Weights of a small transformer language model.
Training: a variant of Adam for these matrices, 117M tokens, 8048 steps.
Each number is 128 + 24 x the weight over its row's rms, rounded and kept within 0 to 255. Layers, rows and columns count from 0. The size above them is the row's rms in percent of the matrix's.

# layer 2 MLP up, 512x128, rms 0.155, rows 391-417, columns 0-127
size [103  92 110 100  94 115 101  88  96  90 108  93 107 112 106 103  78 111  93 105  97  97 106  92  83  95  99]
[[129  98 116 120 121 119 167 118  88 116 119 176 105 105 162 132  79 116 115 144 142 154 134  83 102 146 101 142 139 161 124 144 127 142 115 113 117 139 126 170 118 135 161 150 135 111 132 116  97 118 155  77 137 137 146 134 121 109 127 133 184 123 102 140 123 115 162 117 104 123  87  62 131  81 155 154 140 140 148 150  97  78 177 148 149 136  93 134 132 112 115 109 110 109 126 154  97 134 140 182  92 147 113 127 152 143 156 111 127  91 149 138 109 123  77 152 108 131 131 165 120 130 125 162 161 140 118 148]
 [144 116 124  95 114 160 145  74 153 125 160 116 124 115 155  86 134  59 123 156 135 175 113  98 159 123 137 168 148 137  86 125 103 127 148 118 108 126 143 169 128 140 130 147  98  98 119 126 135  69  97 139 111  95 113 111 136 142 156  91 117  99 143 153 148 101 137  96 147 173 152 112 104 137 127 120 154 136 111 142 103 120 126 128 121 129 114 110  61  96  91 155 161 130 140 135  94 123 128 118 139 122 122 140  85 121 124 131 158 123 112 108 141 119 105 148 132  92 143 130 166  79 130 117 170  94 102 128]
 [137  94 103  90 144 162 182 128  75  82 126 117 115 140 152  89 106 122 120 145 157 132 103 138  86 145 161 141 125 141 126 134 121 133  72 119  91 170 115 157 161 135 118 146  97 133 111 144  95 143 136 132 123 127 104 112 160 137 115 147 153 121 152 119  84 127 113  92 157 172 144 118 115 134 139 107 125 154 173 116  97 106 133 116 106  88 120 105 115 105  97 131 157 115 120 117 112 110 130 169 165 109 132 145 158 124 151 132 115 167 113  98 121 136 180 127 111 157 141 100 134 128 109 162 154 148  82  91]
 [178  96 106 119 110 130 132  85  89 147 132 118 149 163 138 115 145 142 139 139 128 126 138 137 103 110  91 115 120 133 164 139 132 111  92 154  71 114 143  91  86 140  97 106  91 168 145 108 125 100 156  88 106 102 128 120 144 168 134  83 154 108 133 135 128 127 104 157 168 149 123 110 145  82 147  96 107 121 107 139 110 134 107 176 166 134 141 152 155 142 107 108 106 107 124 147 120 110 101 152 117 124 127 118 153 119  90  91 145 134 111 129 148 119  93  99 175 167  96 135  97 130 119 125  98 165 120 158]
 [142 130 100  65  70  72 162 149 133 153 189 100 127 109 130 100 140 147 139 138  85  78 154 139 145  88 161 139 138 101 130  84 105 142 140 134 140 126 116 136 120 121 115 119 113 146 136 132 140 109 171 104 119 126 112 114 139 135 108  98  98  99 123 134 164 145 131 129 121 161 136  98 151 124 119 105 125 118  71 127 136 105 128 121 134 129 124 149  92 110  90 142 129 118 146 123 132 181 150 111 129 135 152 142 142 101 137 121  98 122 180 134 119 149 131  93 178 139 126  81 143  93 114 124 100 124  80 120]
 [149 147  94  83  99 102 122 118  91 122 123 163 140 125 147 117 155 111 100 120 120 119 152  73 126 107 115 126 122  82  88  85 140 126 147 119 113 164 129 134 153 104 147 150 123 121 118 102 130 127 142  86 110 164 107 128 113 152 157 101  97 103 138 131 142 135 117 126 144 129  60 123  78 123 142 100 180 117  94 162 109 134 109  92  81 122 113  89 107 121 134 135 156 112 138 131 102 108 161 107 131 150 175 127 151 131 104 132 168 142 128 126  86 113 146 153 112 172 114 134 135 163 105 138 118 124  92  94]
 [140 107 149 119 116 102 137 124  83 149  98 118 117  98  95 101 114 104 128 179 136 116 132 146 132 127  87 121 133 117 119  94  94 137 107 122 124 127 105 100 150 161 131 153 154 107 115 109  86 165 113  95 112 154 116 152 131 106 146 126 130 124 146 129 138 119 167 123 117 154 105  88 142  58 167 132 117  96  88 129 121 117 179 116 102 158 110 159 144 125 161  93 126 107 140 105 143 129 150 124 101 136 103 142 128 126 107  93 114 189 159 132  94 166 153 119 126  89 134 140 119 152 112  88 153 169  86 112]
 [180 138 143 171 104 124 113  83 130 119 176 132  86  92 157  84 157 132 131 145 114 128 130 124 118 127  90 127  91 134 133 116 123 162 110 133 107 106  99  93 102 127 148 103 152 169 121 166  99  86 127 115 142 158 138 124 133 115 162 150 104 153 104 145 142 130 102 139 119 120  77 158 116 157 113 139  98 157 119 143  86 133 153 149 162 127 129 107 103 134 109 137 156 124 100 154  99 135 110 134 108 124  98 125 104  97 151 124 126 109 158 117 118 121  96 151 120 186 102 116 108 156 139 112 101 137  62 104]
 [144 112 107  96 134 114 104 148 101 122 139 149 110 160 148 128  96  89 113 150 113 167 178  93 131 104  93 191  95 147 166 133 133 122 142 110 150 145 138 137 115 149 130 149  92 107 123 147  83 139 126 116 149 119 102 132 119 115 118 134 133 154 116 109 133 169 138 162 161 132 143 111 121  33 132 120 116 121  93 118 125 112 163 157 151 124 148 187 139 118 131 144  91  91 158 141 116 127 138 142 134  86 112 134 112 149  72 109 120 107 110 134 138 137 165 128 152 123 134 113 148 155  92 106 140 119 101 131]
 [153 152 131  73 135 136 134 132  82 120 140 111 122 161 125 100 161 121 143 128 125 158 129 106 101 125 133  95 169 121 111  93 145  87 165 160 130 162 159 124  58 135 115 169 161 144 151 114 130 128 122 149 136  84 133 108 129 147 128 105 137 108 147  99 184 135 113  98 131 127 107 135 122 112  89 143 139 132 170 125 149 130 148 118 144 146 123 120 175 104 115 148 141  44 142 102  94  92 129 143 106 145 159 105 165 147 100 116 120 131 109 131 133 146 126 112 119  86 131 109 110 149 116 103 123 106 112 165]
 [153 114 113 112 125 152 135  93 120 154 164 131 156 176 141 112 124 164 153 116 126 124 102 156 150 114  92 104  93 147 147 131 121 137 141 133  86 105  96 129 101 124 133 122  85 150 135 110 102 130 146 135  98 133 102 127 148 116 143 105 114 139  81 143 187 120 121 113 119 121 102 115 112 149 176 130 118 129 114  92 161 112 160 123 141 151 116  83 104 142 125 172 151  92 145 162 120 144 125 120  92 175 158 142 143 126 115  71 100 114 149 154 108 165 131 104 110 150 135 139  96 107 145 137  82 152  75  99]
 [149  96 104 119 133 128  92 108 155 134 104 118 123 176 158 159 127 131 134 175 105  69 131 164 109 109  91 153 104 156 176 107 132 103 131 135 163 159 124 176 144 120 164 156 133 145 105 163 119 123 135 182 156 124  94 109 136 149 121  85  92 111 147 154 135 135 153 121 151 175 119 140  85 121 147 125 159 118 156 126 111 104 134 105 153 128 164 141 145 120 154 112 173 147 133 100 117 101 158 124 148 147 127 101 149 108 138 113 106  89 111 104 126 117 127 111 120 157  98 116 162 103 102 136 166 144 123 127]
 [151 177 140 126 170 199 140  61 124 136 152 119 144 134 160 137 139 134 142 127 103 127 107 169 133 150  87 132  75 139 118 130 156 141  81 136  75 154 130 109  97 134 103 160 104 113 142 126 167  86 143 108 120 133 104 146 180 126 125 126 114 146 136 113 141 154 103 159 118 131 122 118  74 116 131 131 169 133 133 104 140  93 112 123 109 108 159  93  99 113 126  97 116  86 153 151 101 170 107 114 128 111 118 139 141 111 102 119 135 138 111 154 126 130 128 153 117 124 110 144 105 166 104 161 125 116 131 156]
 [138 139 136 138 120 132 128 115 134 142 189 141 147 155 174 114 141 151  86 168 116 103 124 117 134 112  89  92 114 117  97 134 164 102 155 130 132 138 145 177  85 115 123 128 130 137 117 141 136 140 143 109 137  99 109 141 132 128 137 138  93 140 113 150 166 136 122 122 115 137  88  96 115  96 153 110 133 163 134 171 113 121 167  92 131  98  73 106 109 106 149 144 145 114 139 166 107  78 114 160 114 168 159 126 138 113 110 142  92 172 105 140  95 116  95 150 134 135  80 137 173 104 137 121 148 111  79 144]
 [147 123 106  75 131 130 139  93 119 116 145 152 111 145 177  99 116  95 138 124  94 152 156 135 125 172 159 146 105  94 105  89 111 118 150 133  92 178 146 166 122 124 117 128 124 170 126  98 114 191 116 126 151 100 106 129 119 141 138 114  97 102  60  97 153 121 142 128  95 132 122  91  82  96  99 137 126 106 166 109 140 140 138  98 105  85 120 140 134 118 129 151 131 147 128 151 125 119 136 126 131 181 103 125  94  95 110  99 126 122 105 100 155 148 140 148 123 120 124 168 140  95 133 158 132 128 136 150]
 [141 138 139 124 146 119 122 168 100  98 159 117  94 126 110 109  78 123 126 206 122 130 143  96 113 148 140 160 106 130 157 134 154 120 132 154 139 156 120 147 121 170 114 120 136 116 128 143 123 129 142 107 130  90 154 113  95 133 171 132 141 114  65 131 170 110 143 135 116 162 124 110 154  90 118 159 130 101 106 164 136 108 134 114 108 119 141 177  94 121 142 168 153 113 119 128 139 140 107 137 162 163 100 144  74 150 171 100 104 158 137 148 103 152 112 122 104 107 102 116 167  90 158 145 129 126 141  98]
 [177 169 125 132 133  90 139 140 124 159 146 125 115 119 136 159 147 144 129 152 124  90  93 137 163 105 140 140 135 134 135 122 129  95 107 102 131 149 139 121 146 172 145 123 167 132 134 138 136  88 136 134 125 142 168 142 121 104  78 162 109 147 140 124 132 144 102 153 140 107 119 125 166 123 146 126 125  75  79 117 117 104 165 117 130 139 150  87 130 107 139 128 171 131 148 126 146 166 166  75 173  98 166 102 132  95 142 183 109 123 119 118 116 110 120 129 124  93 140 160  95 110 128 167 117 116 102 189]
 [139 103 136 141 115 174  89 140 122 101 148 150 128 148 155 109 124 126 101 140 113 123 127 140 108 118  88  77 112 116  99 168 142 153 139 154 136 134 106 155  62  97 175 169 129 114  81 146 132 108 159 139 188 131 137 154 145 132 133 136 119 152 136 125 137 118 139 139 151 104 145 134 131 126 121 163 112 151 179 146 130  91 182 125 169 123 127 118 170 132 142 190 144 129 140 150  86 120 113 143 145 116 118 125 137 151 138 130 106 168 112 129 133 149 137 105  89 135  86 117  93 135  97 148 130 140  84 136]
 [138 133 120 118  96  88 115  87  62 134 150 136 129 122 146 101 117 114 144 166  87 125 173 116 122 104 125 163  85 168  99 175 105 128 149 134  75 143  95 141 118 127 175 120  73  95 159 114 160 108 128 148 121  83 156 108 174 103 143 154 127 119 157 137  82 131 113 148 161  89 130 118 125 107 117 105 131 106 185 144 157 119 124 130 157 125 147 106 123 127 122 119 107 136 135 132  95 150 147 133 101 126 136 171 130 102 124 147 103 154 135 111 127 112 120 116 125 110 133 107  99 161 156 136 107 131 133 142]
 [151 158 105 141 119 138 119 130 121 134 132 126  86 128 137 107 138 113 129 122 102 100 128  98 136 150 131 173 122 109 123 126 129 135 145 117 132 135 137 154 111 144  94 134 127 106 150 100  97 115 136  85  72 110 150 114 124 124 166  96 131 170 111 160  92 124 132 135 109 137 136 139 110 148 143 105 146 125 168  98 101 122 126  99 112 142 163 124  96 128 116 127 155 124 194 174 118 113 114 117  97 112 141  75 130 128  97  94 145 141 109 106  92 198 127 142 128 107 122 183 135 106 178 151 157 164  74  95]
 [158 137  88 115 134 142 105 128 126 100 106 139 100  88 128 125 130 105 101 165  79 117 143 108  92 175 127 174 144  96 102  99 173 169  94 131 102 137 133 121 126 129 130 134 144 109 124 139 128  96 153 104 130 168 149  86 114 126 146 108 165 131 117 103 117 154 174 173 160 121 149 156 111 110 149  80 151 153  94 158 147 151 177 106 114 146 112  93 149 146 112 135 133 133 153 110  94 121 170 127 121 151 126  83 125 122  92 139 119 122 107 134  90 130 143 141 157 109 109 143 114 134 138 113 103 140  89 161]
 [137 125 125 148 153 116 112 103 122 108 145 168 111 148 138  97 129  73  85 163 146 147 123 106 131 123 112 171 117 192 107  93 104 146 113 150 119 164 111 156 108 128 137 117 148 159 124 123 175 144 135 138 107 103 157 155 104 132 111 103 119 173 140 153 144 120 142 156 130 143 101 118  69 104 125 168 121 116 152  76 110  65 166 100 129 132  96 165 145 135 172 145 113 115 159 154 110 144 116 130 100 130 108 130 107 145 110 112 122 113 105 145 128 168 134 111 125 109 122 118 144  86 127 139 163 101 109 139]
 [158 129 114  86 141 159 142 101 145 136 158 154  93 103 129 128 139 161 100 123 149 116 146 120 135 125 134 119  99 124 119 100 165 111 160 139 110 104 128 127 126 134 165 121 119 129 168 145 151 165 154 154 123 150 151 117 102 101 118 107 110 153 132 152 124 165  88 137 141 123 119 142  88 108 100 145 111 126 107 164 132  81 149 105  93 148 161  71  91 142 183 161 138 109 153 141 121  98 107 154 125 146 179 116 127 125  75 148 165 163 116 113 125 168 152 149 136  96 126 156 156 132  93 122 142 138  80 130]
 [145 173 128  98 129 154 114 126 110 119 150 112 100 143 128 114 110 128 155 152 120 138  99 103 105  84 119 170 129 113 122  97 123 149 102 156  91 135 136 146 108 152 113 142 135 133 101 120 144 176 153 111 157  91  94 100 142 155 150 125 169 190 104 118 135 138 132 178 151 131  83 151  94 125 123 177 152 153 126 155  92 126 134 125  80 156 165 161 161 130  97 108 156 132 145 124 157 147 136 138 139 177 142 130 111 108 145 138 130 170 141 151 100 104 141 160 100 116 122  87 141 117  95 128 113 159 122 116]
 [184 129 176 115  98 166 132 128 129 119 129 142 130 161 133  81 141 167  94 136 110 115 130 128 125 132 167 106 164 113 137  93 125 165 134 149 154 152 141 135 125 151 123 165 163 112  86 154  87  84 135 129 168 129 160 111  86 121 117 141 103  97 148 132  95 152 138 141 117 134 147 147 130  91 123 129 103 102  97  80 116 112 142 125 140 147 135 141 159  92 126 143 118 162 129  70 131 148 125  99 153 126 130 136 124 105 111 120 113  87 124 141 119 162 112 148 191 149 125  99  78 147 114 127 122 119  92 138]
 [133 123 122  72 141 103 160 143  94 189 152 104  91 138 135 158 137 138 125 157 128 137 119 144 154 121 141 113 142 118 156 126 167 157 112 128  90 167 177 172 145 132 116 112 122 144 117 125 111 129 119 139 118 158 109 145  88  96 134  78 123 133 111 161  97 129 121  93 141 130 137  88 141 104 170 123 128 171  89  88 124  95 144 101 134 116  95 122 140 113 140 159  96 152 116 107 130 130 113 113 101 134 150 138 129 104  87 105 140 126 164  69 106 107 149  90 141 144 106 125 121 116 142 130  76 116 100 152]
 [122  86 126 118 106 125 107 163 124 135 133 175 105 123 126 151 123 153 145 135  99 123 128 159 178  99 106  93 121 149 134 136 136 126 149  95 117 114 109 110 144 166 116 140 148 135 115 152 113 122  96 100 147 109  87 172 174 112 166 115 127 144 112  98 113 147 123 157 132 122 114 113 116  87 116 114 153 193 173 140 151  61 150  78 107  98 162 150 136 121 129 145 153 126 155  95 151 146 132 144 158 161  88 109 124  75 132 120 133 102 103 150 112 109 132 113 141 107 142 156 111 148 106 160 141 125 105 113]]
# layer 2 MLP down (transposed), 512x128, rms 0.147, rows 391-417, columns 0-127
size [ 98  91  95 105  95 116  97  96  93  94 104  96 104 109 104  99  88 110  91 107 102  98 107  94  95  93  90]
[[ 82 129 100 102 113  95 117 128 187 144 100 105 112 157  90 130 162 107 119 141  76 132 106 142 134 116 116 157 114 129 117 147 124 162 150 132 175  75  95 109 141  94 115 165 102 120 107 100 118  86 101 161 120 140 124 132 146 118 109 146 127 151 130 114 129 150  95 101 135 136 136 107 120 140 112 143 121 122 130  91 147 113 158 113 105 134  89  95 157 138  86 130  89  84 123 139 135 105 130 119 195 161 107 117 129 103 158 152 116 109 123 184 129 144 165 118 135 112 176 133 125  87 130 109 124 130 142 113]
 [ 64 133 159 105 134 118  99 125 132  97 135 128 134 133 101  88 146 103 155 167 117 141  88  91 163 142 165 139 112 123 125 154 131 133 115 113 116 160 132 154 153 130 137 162 130 122 113 124 106 156 135 115 152 148 141 167 121 115 132 151 165 105 107 108 164 163 160  72 119 142  90 140 123 178 152 140 115 124 140 127 152 134 101 167 114 156 102 166 166  88 121 160 157 146 107 138 152  90 156 148 127 104  76 152 144 121 156 119 132 135 122 111 134 110 135 147 126 131 139 169 191 127 122 150 104 121 157 144]
 [ 82 101 150 113 182  85 102  93 152 120 138 137 128  98  89 107 133 137 130 104 124  99 121 104 150 138 139 142  94 101 106  87 150 108 131 136 163 154 116 122 113 188 138 126 133 100 123 110 131 110 119  78  99 129 137 143 106 121 107 150 122 118 148  96 143 132 108 157  84 123 134 170 116 173 123 131  80 103 116 154 147 129 118 124 101 122 134 136 123 119 135 146 121 124 101 144 115  92 117  92 136 115  97  93 123 126 123 122 128 133  59  71  91 112 139 105 104 152 164 172 158 149 148 134  96 133 150 115]
 [ 96 149 117 161 122 107 136  94 117 139 145 118 124 104 127 130  71 140  86 100 116 157 160 124 125 123 165 135 136 151 172 127  95 117  96 147 127 108 133 122 125 136 113 128 123 128 156 141 150 135 126 111  67 100 159 118 127 136  73 152 103 139 134 129 109 154 139 167 107 127 125 135 133 152 130 146 117 120 104 111  48 164  92 169 121 131 107 144 107 190 122 124 104 134 100  91 123 105 158 149 109  95 108 122 143 109 126 134 124 131  90 128 164 204 127 137 122 140 125  99 135 149 151 110 129 149 157 102]
 [103 116 116 126 114 160 145 115  88 142 114 138 138  83 124 117 114 121 128 107 114 132 143 120 133 158 165 139 145  98 135 108 118 110 118 111 212 128 135 116 107 101 104 128 105 115  88 129 141 110 141 101 125 198 132 135 137 145 126  97  95 123 148 135 133 122 148  58 125 126 128 109 148 144  97  90 123  54 110 161 149 116 107  99 110 137  80  99  94 119 121  88 128 153  92 102 147 140 140 142 126 111 106 130 113  94 143  98 101 143 111 166 139 143 143 153 166 153 143 106 150 130 124 153 141 128 146  98]
 [150 113 172 173 117 146 148 132 173 181 143 141 139 150 130 160 135 117 126 157 119 152 181 123  97 172  83 126 156 164 160 170 136 115 114 143 105 145  91 107 161  98 110 180 130  98 156 137 103 156 152 113 127 131 165  92 117 135  97 139 163 148 166 123 139 140 166 132 112  95 132 134 152  92 125 128  93 126 150 131  87 141 130 129 143 125 152 126 107  98 117 149 131 108 147 147  99 133 137 158 131 110 145 148 144 124  96 142  82 140  94 123 133 116 109 107  82 152 101  98 123 139 127 115 109 140 163 137]
 [ 66 108 119 140 127 101  93 110 118 122 110 119 135 157 101 111 171 177 168 133 162 163 151 116 125 128 111 126 139  95  91 156 139  68 140 110 114 168 159 116 107 138 184 142  79 122 128 128 161 160 111 139 125 145 125 118 141 135 134 129 123 172 134 121 110 134 132 134 111 159 151 124 126 102 121 163 153 120 126 144 114 103 125 142 154 175 119 144 161 141 133 101 140 114 152 121 143 108 127 166 127 101  96 149 106  92 127 126 113 174 141 178 109 136 161 143 114 128 175 155  96 115 125 101 160 132 173 120]
 [107 101 113 167 164 112 140 167 101  93 156 101 119  95 161 119 112  97 131 142 102 162 128 127 125 118 105 146 100 133 132 152 105 152 126 120 136  72 149 108 137 136 139  79 105 141 109 164 124 110 113 125  90 135 161 128 159 134 152 140 109 144  98 145 102 156 158 152 127  80 139 134 125  92 128  99 161 158 157 159  78 137 109 122 138  97 128 147  80 115  96 119 135 110 108 166 130 120 106 126 168 137 123 102 130 167 114  89 104 120 127 132  99 111 140 162 118 179 128 125 119 158 113 105 101 114 125  74]
 [ 51 146 116 104 133 135  78 104 122 133 143 153 114 110  88 107 155 128 116 135 144 106 164 160 158 103 149 123 130 127 130  74 161 171 136 100 112 143  85 123 128 125 105 126 140 108  73 163 158 155 111 152 145  78 138 123 122 111 120 179 150 144 144 117 118 127 108 112 177 144 144 167 118 107 125 128 142 153 157 140 152 124 123 116 134 134 113 153  65 109 102 120 131 158 141  86 119 148 113 131 124 128 109  96 131 139 145 135 130 183  91 128 161  99 126 152 112 131 150 160 134 101 110 112 146 135 129 132]
 [ 90 185 120 129 124 137 104 114 121 137 108 104 130 103 116 138 146  98 147 124  93 146 131 149 115 131 103 120 165 109 115 133 145 121 151  89 142 116 119 106  79 129 157 145 132 133 173 143 129  97  93 133 161 138 144 140  70 102 101 132 142 129 159 103 140 118 103  90 168 108 129 128 157 109 151 165 101 126 132 117 122 129 112 121 136 138 135 123 112  96  66 105 147 144 149  72 153 126 146 101 157  93 144 130 179 190 121 145 115 110 115 167 132  84 128 129 112 128 111 138 150 109 178 153 135 134 161  98]
 [115  91 185 147 152 154 129  93 116 137 154 126 132 113  91 111 135 125 136 104 131 156 129 123 106 149 136 105 159 121 175 146 109 108 133 143 123 121 165  90 104 130 148 105 107 139 130 121 135 116 145 109  87  96 136 102 140 107 126 130 103 137 118 170 131 163 148  96 169  89 147 177 120 144 105 134 173 156 111 127 130  82  64 121 162 122  96 120 111 105 106  78 142 174 129 113 161 135 116 115  90 137 113 145 133 143 126  97 123 109 120 172 103 145 173 164 128 110 126 147 119 158 105 136 148 139 132 166]
 [ 80 146 120 148  95 145 132 146 101  82 123 124 139 126 117 164  88 179 119 144 106 140 132 130 120 155 136  88 117 120 167 109 135 131 115 112 163 169 166 145 113 116 155 128 139 126 120 115 170 160 131 156 133 169 151 133  96 143 137 113 107 148 133 136 164 115 138 160 155  99 123 120 149 170 140 121 118 132 139 151 136  86 115 134  96 148 168 154 113 150 103 140 112 154 156 182 120 104 113 133 148 111 147 115 156 105 100 185 134 117  80 195 130 145 111 149 151 111  96 131 105 143 176 129 113 115 121 140]
 [130 132 118 159 105 131  74 168 143 164 137 112 129 121 139 161 112 136 140 156 123 161  96 102 125 144 111 107 138 139 126 152 117 170  86 141 144 136 156 113 138 112 110 121 139 156 107 133 133 135 113 165  93 125 156 127 153 103 137 102 192 116 147 174 140 109 132  97 118 189 173 167 146 115 131 132 139 119 112 166 129 105 118 170  93 145 154 110 100  98 123 107 130  81  70 109 139 120 122 187 108 112 119 108 137 149 117 154 120 114 123 148 124  97 136 152 145 159 126 129 127 130 122 110 134 111  87  78]
 [151 104 133 177 138 127  95 160 143 121 138 136 117 123  82 145 145 152 112 128 113 146 160 149 110 115 148 100 127 119 114 125 136  87 165 139 171 142 123 121 101 173  91 133 159 128 140 153 109 111 127 143 138 143  95 122 175 154 117 149 104 151 134 135 167  77 107 146 115  79 150 123 150 134 144 124 101 119 159 150 125 104 186  82  98 117 116 114 132 138  59 130 116 160 116 112 115 102 128 128 162 126 111 120 119 130 143 149  53 138  85 115 115 116 126 120 153 131  98 129 113  93 154 111 122 100 126 102]
 [ 93 127 114 114  69 132 112 110 134 154  89 123 159 169 123 137 150  76 148 156 133 165 102 152 104 164 124 125 141 123 100 128 159 140 153 144 116 117 109 148 152 115 134 105 131 128  99 130 119 125 128 155 147 116 104 149 111 163 129 126 105 158 104 170 116 147 107 105 125 147 149 144 130 179  68 158 102 135 142 124 119 155 128 147 141 123 118  97 174 134 102 122 120 130 121 126 118 130 163 167 100 159  44 144 170  83 156 123 159 109 152 163 139 132 126 137 116 127 108 147 124 127 129  92 128 141  82 128]
 [ 72 158 152 172 112  88 111 116 114 169 100 146 155 144  79 117 135 120  93  96 124  82 164 138 118 116 107 139 127 101 113 125 132 142  90  94 106 125 117 122 141 141 147 151 137 109 163 118  76 140 122 152 151 123 126  97 145 150 142 124 139 152 158 175 123 114 103 169 169 128 135 130 123  86 137 161 133 197 116 136 140 105 121  93 165 105 124 116  97 168 140 115 143 159 103 135 119 164 156 135 130 132  98 128 110 133 142 100 116 171 122 151 131 134  98  88 110 147 160 153 134 153 121 144 154 132 120 124]
 [107  99 132  92 187 121  99 101  94 112 120 126  75  83 151 113 128 105 179 144 122 134  92 159 162 117 116 141 102  88 101 126 115 120 150 115 171 150 136 131 111 162 166 140 144 126  87  82 140  92 101  98 117 126 140 110 104 109  97 128 129 144 129 130 135 144 121 134 196  94 113 108 128 155 138  90 123  56 153 124 159 110 122 148 149 119 126 116 112 129 114 145 135 109 143 115 141 135 162  90 131 108 126  76 142 105 169 138 144 133 115 142 130  99 120 144 144 106 143 150 105 125 105 122 127 122 154 136]
 [ 95 154 149 161 148 114 129 133  86 128 109 124 113 134 147 107 180 134 136 123  95 140 110 125 135 153 121  96 155 104 106 123 137 127 156 141 135 146 101  93 143 157 169  90  92 112  84 146 108  87 104 132  79  98 130 140 147 161 125 128 164 111 115 119 108 132 168 120 115 137 143 154 135 128 102 107 130 152 131 157 143 141 144 126  88 125 131  95  91 182 114 136 113 143 160 124 133 104 158 131 123 105 130  81 148  79 112 109 177 114 170  94 171 127 129 125 149 127 121 147 111  79 167 138 116  86 136 143]
 [ 38 140 118 115 131 144  80 164 131 103 135 152 129 114 136 118 119 138 135 140  95  93  92 117 125 166 114 124 136 126 108 142 168 182 122 136 126 136 154 140 110 117 133  97 123 157 139 127 108 136 135 137 112 114 114 135 145  98 143  49 155 120 130 107 147 151 140 168 124 161 136 130 118 119 122 125 120 174 103 120 140 139 153 100 110 119 132 154 128 122 115 120 149 116 132  89 154 129 125 142 134 151 147 114 169 126 122 108 186 116 151 143 184 121 145 163 147 109 122 137 147 111 100 124 178  75  80 115]
 [125 131 118 122 148 164 108 104 130 161 125 125 142 114 131 107 125 132 161 130  98 170 118 152 173 118 212 192 128 158 139 132 168 153  65  94 140 138 129 124 146 122 169 114 170 131 113 134  99 106 126 108 129 138 144 115 125 150 142 124 126 130 132 137 136 145 176 183 139 162  93 129 161 135 115 126 125 139 116 122 127 138 146 115 156 151 130  89 108 151 107 154 123 147 131 164 133 140 174 123 129 151 130  69 121 130 125 118 188 149 174 146  96 152 114 115 141 140 103 128 125 136 138 138 112 144 125  87]
 [153 128 134  87 138 101 139 134 114 137 112 137  94 109 143 120 167 137 137 122 130 151 151  90 119 123 124 160 117 132  90 130 165 137 117 100 105 164  79 148 114 106 137 129 127 116  76 115 121  80 132 114 118 101 168 131 137 126 138 131 165 123 101 152 102 119 154 104  91 115  70 143 164 111 111 117 124 119 180 131  96  93 144 152 118 102 161 143 133 145  82 141 120 135 148 146 113 112 135 129 207 147 120  93 123 147 114  92 141 115 154 101 133 123 145  85 106 103 132 152 152 115 118  84 100 130  89  97]
 [ 77 139 110 116 163 126 122 145 128 146 101 106 149 106 103 127 109 125 147 188 117 138 123 139 121 158 108 117 115 136 133 121 153 145 122 129 119 100 107  95 110 131 160  94 117 105 115 121 127 113 118 163  98 124 158 139 130 155 113 128 137 163 128 128 116 105 113 162 160 141 145 135 105 137 124 124 120 146 127 164 172 170 100 129 172 105 141 146  79 148 127  97 109 161 134 154 155 114 104 142 162 136 104 102 144 128 140 140 101 166 145 163 158  98 123 127 110 165 203 136 138 123  82  58  85 150 124 149]
 [168 121 150 119 151  77 144 141 116 162 134  88 103 100 102 111 176 125 105 115 132 139 134 134 121 150 128 109 170 153  83 126 145 156 158 130 137 146 124 135 125 149 114 123 121 102 127 135 134 159 136 102  85 115 152 106 165  76 119 135  94 125 162 113 151 100 105 108 116 138 130 173 129 124  93 134  82 147  94 102 110  75 124 128 160 125 117 158  90 169 106 136 124 119 133 149 110 144 144 111 140 154 103  95 151 146 130 108 155 166  95  84 144 133 117 147 122 116  96 161 133 157  81 102 168 123 109 127]
 [109 120 122 123  95 115 180 127  87 123  82 125 111  99  96 134 114 198 157  90  89 137 141 143 115 120 139 148 132 137 152 154  80 109 111 141 126 138 137 107 130 158 139 120 142 146 109 122 113 151 135 111 124  87 137 125  92 133  86 144 147 143 132 125 118 129 158 127 167 165  98 105 123 147 150 135 114  81  77 123 114 145 134 130 156 127 119 129 126 146 121 108 122 149 147 176 151 131 171 111 158 140 146 105  86 137 111 130 131 160 121 176 124  80 139 123 161 109 166 124 152 171 121 111  75  97 105 125]
 [ 86 113 122 106 140 146 124 119 147 126  92 105 119  96 159  98 150 137 175  98 110 126 158 115 142 127 160 106 138  85 109 117 150 124 179 119 149 126 139 105 130 158 165 111 138 147 120 102 107 101 108 138 121 101 146  92  73 113 107 146  97  89 111 117 110 146 130  91 174 122 141 133 115 142 130  89  96 112 126  81 149  88 105 160  92 123 111 136 110 128 130 171 116 151 143 111 188 153 135  94 174 121  97 122 133 149 103 151 126 140 112 144 117 100 158 126 156 128 143 154  97 131 125 134  94 106 146  87]
 [ 41 118 140  98 157 111 134 133 103 125 133 118  98 118 169 127 103  95 104 117 137 114 147 133 117 159 136 152 124  98 137 131 143  62 124  98 125 156  87 128 149 168  80 139  79 109 141 113 169 110 126 139 176 128 136 118 112 163 141 140 115 103 120 150 123 108 111 115 142 142 126 184 141 163  97 124 117 114 111 144 141 124 100 110 113 144 137 123 156 110 158  68  94 156 126 130 100 139 163 119 128 131 159 109 137 124 102 118 133 108 109 109 111 142 121 118 157 157 153  94 125 138 109 135 169  96 160 138]
 [ 23 125 145 116 156 170 106 121 111 143 122 153 129 178 137  99 116 103 158 119 115 153 142 144 112 126 148 118 131 140 142 105 127 128 116 156 125  58 105 135 115 145 118 114 124  86 146 125 136 145 112 150 135  77 116 118 123 119 117  83 127 169 143 152 107 126 184 146 136  96 159 152 161 146 154 128 113  78 125 139 124 135 137 146 128  98 144  89 111 145  91 166 116 135 137 140 141 163 146 125 118 130 115 109 143 117 103 137 103 138  84 143 147  98 139 120 104 146 142 103  95 129 171 106 114 131 133 152]]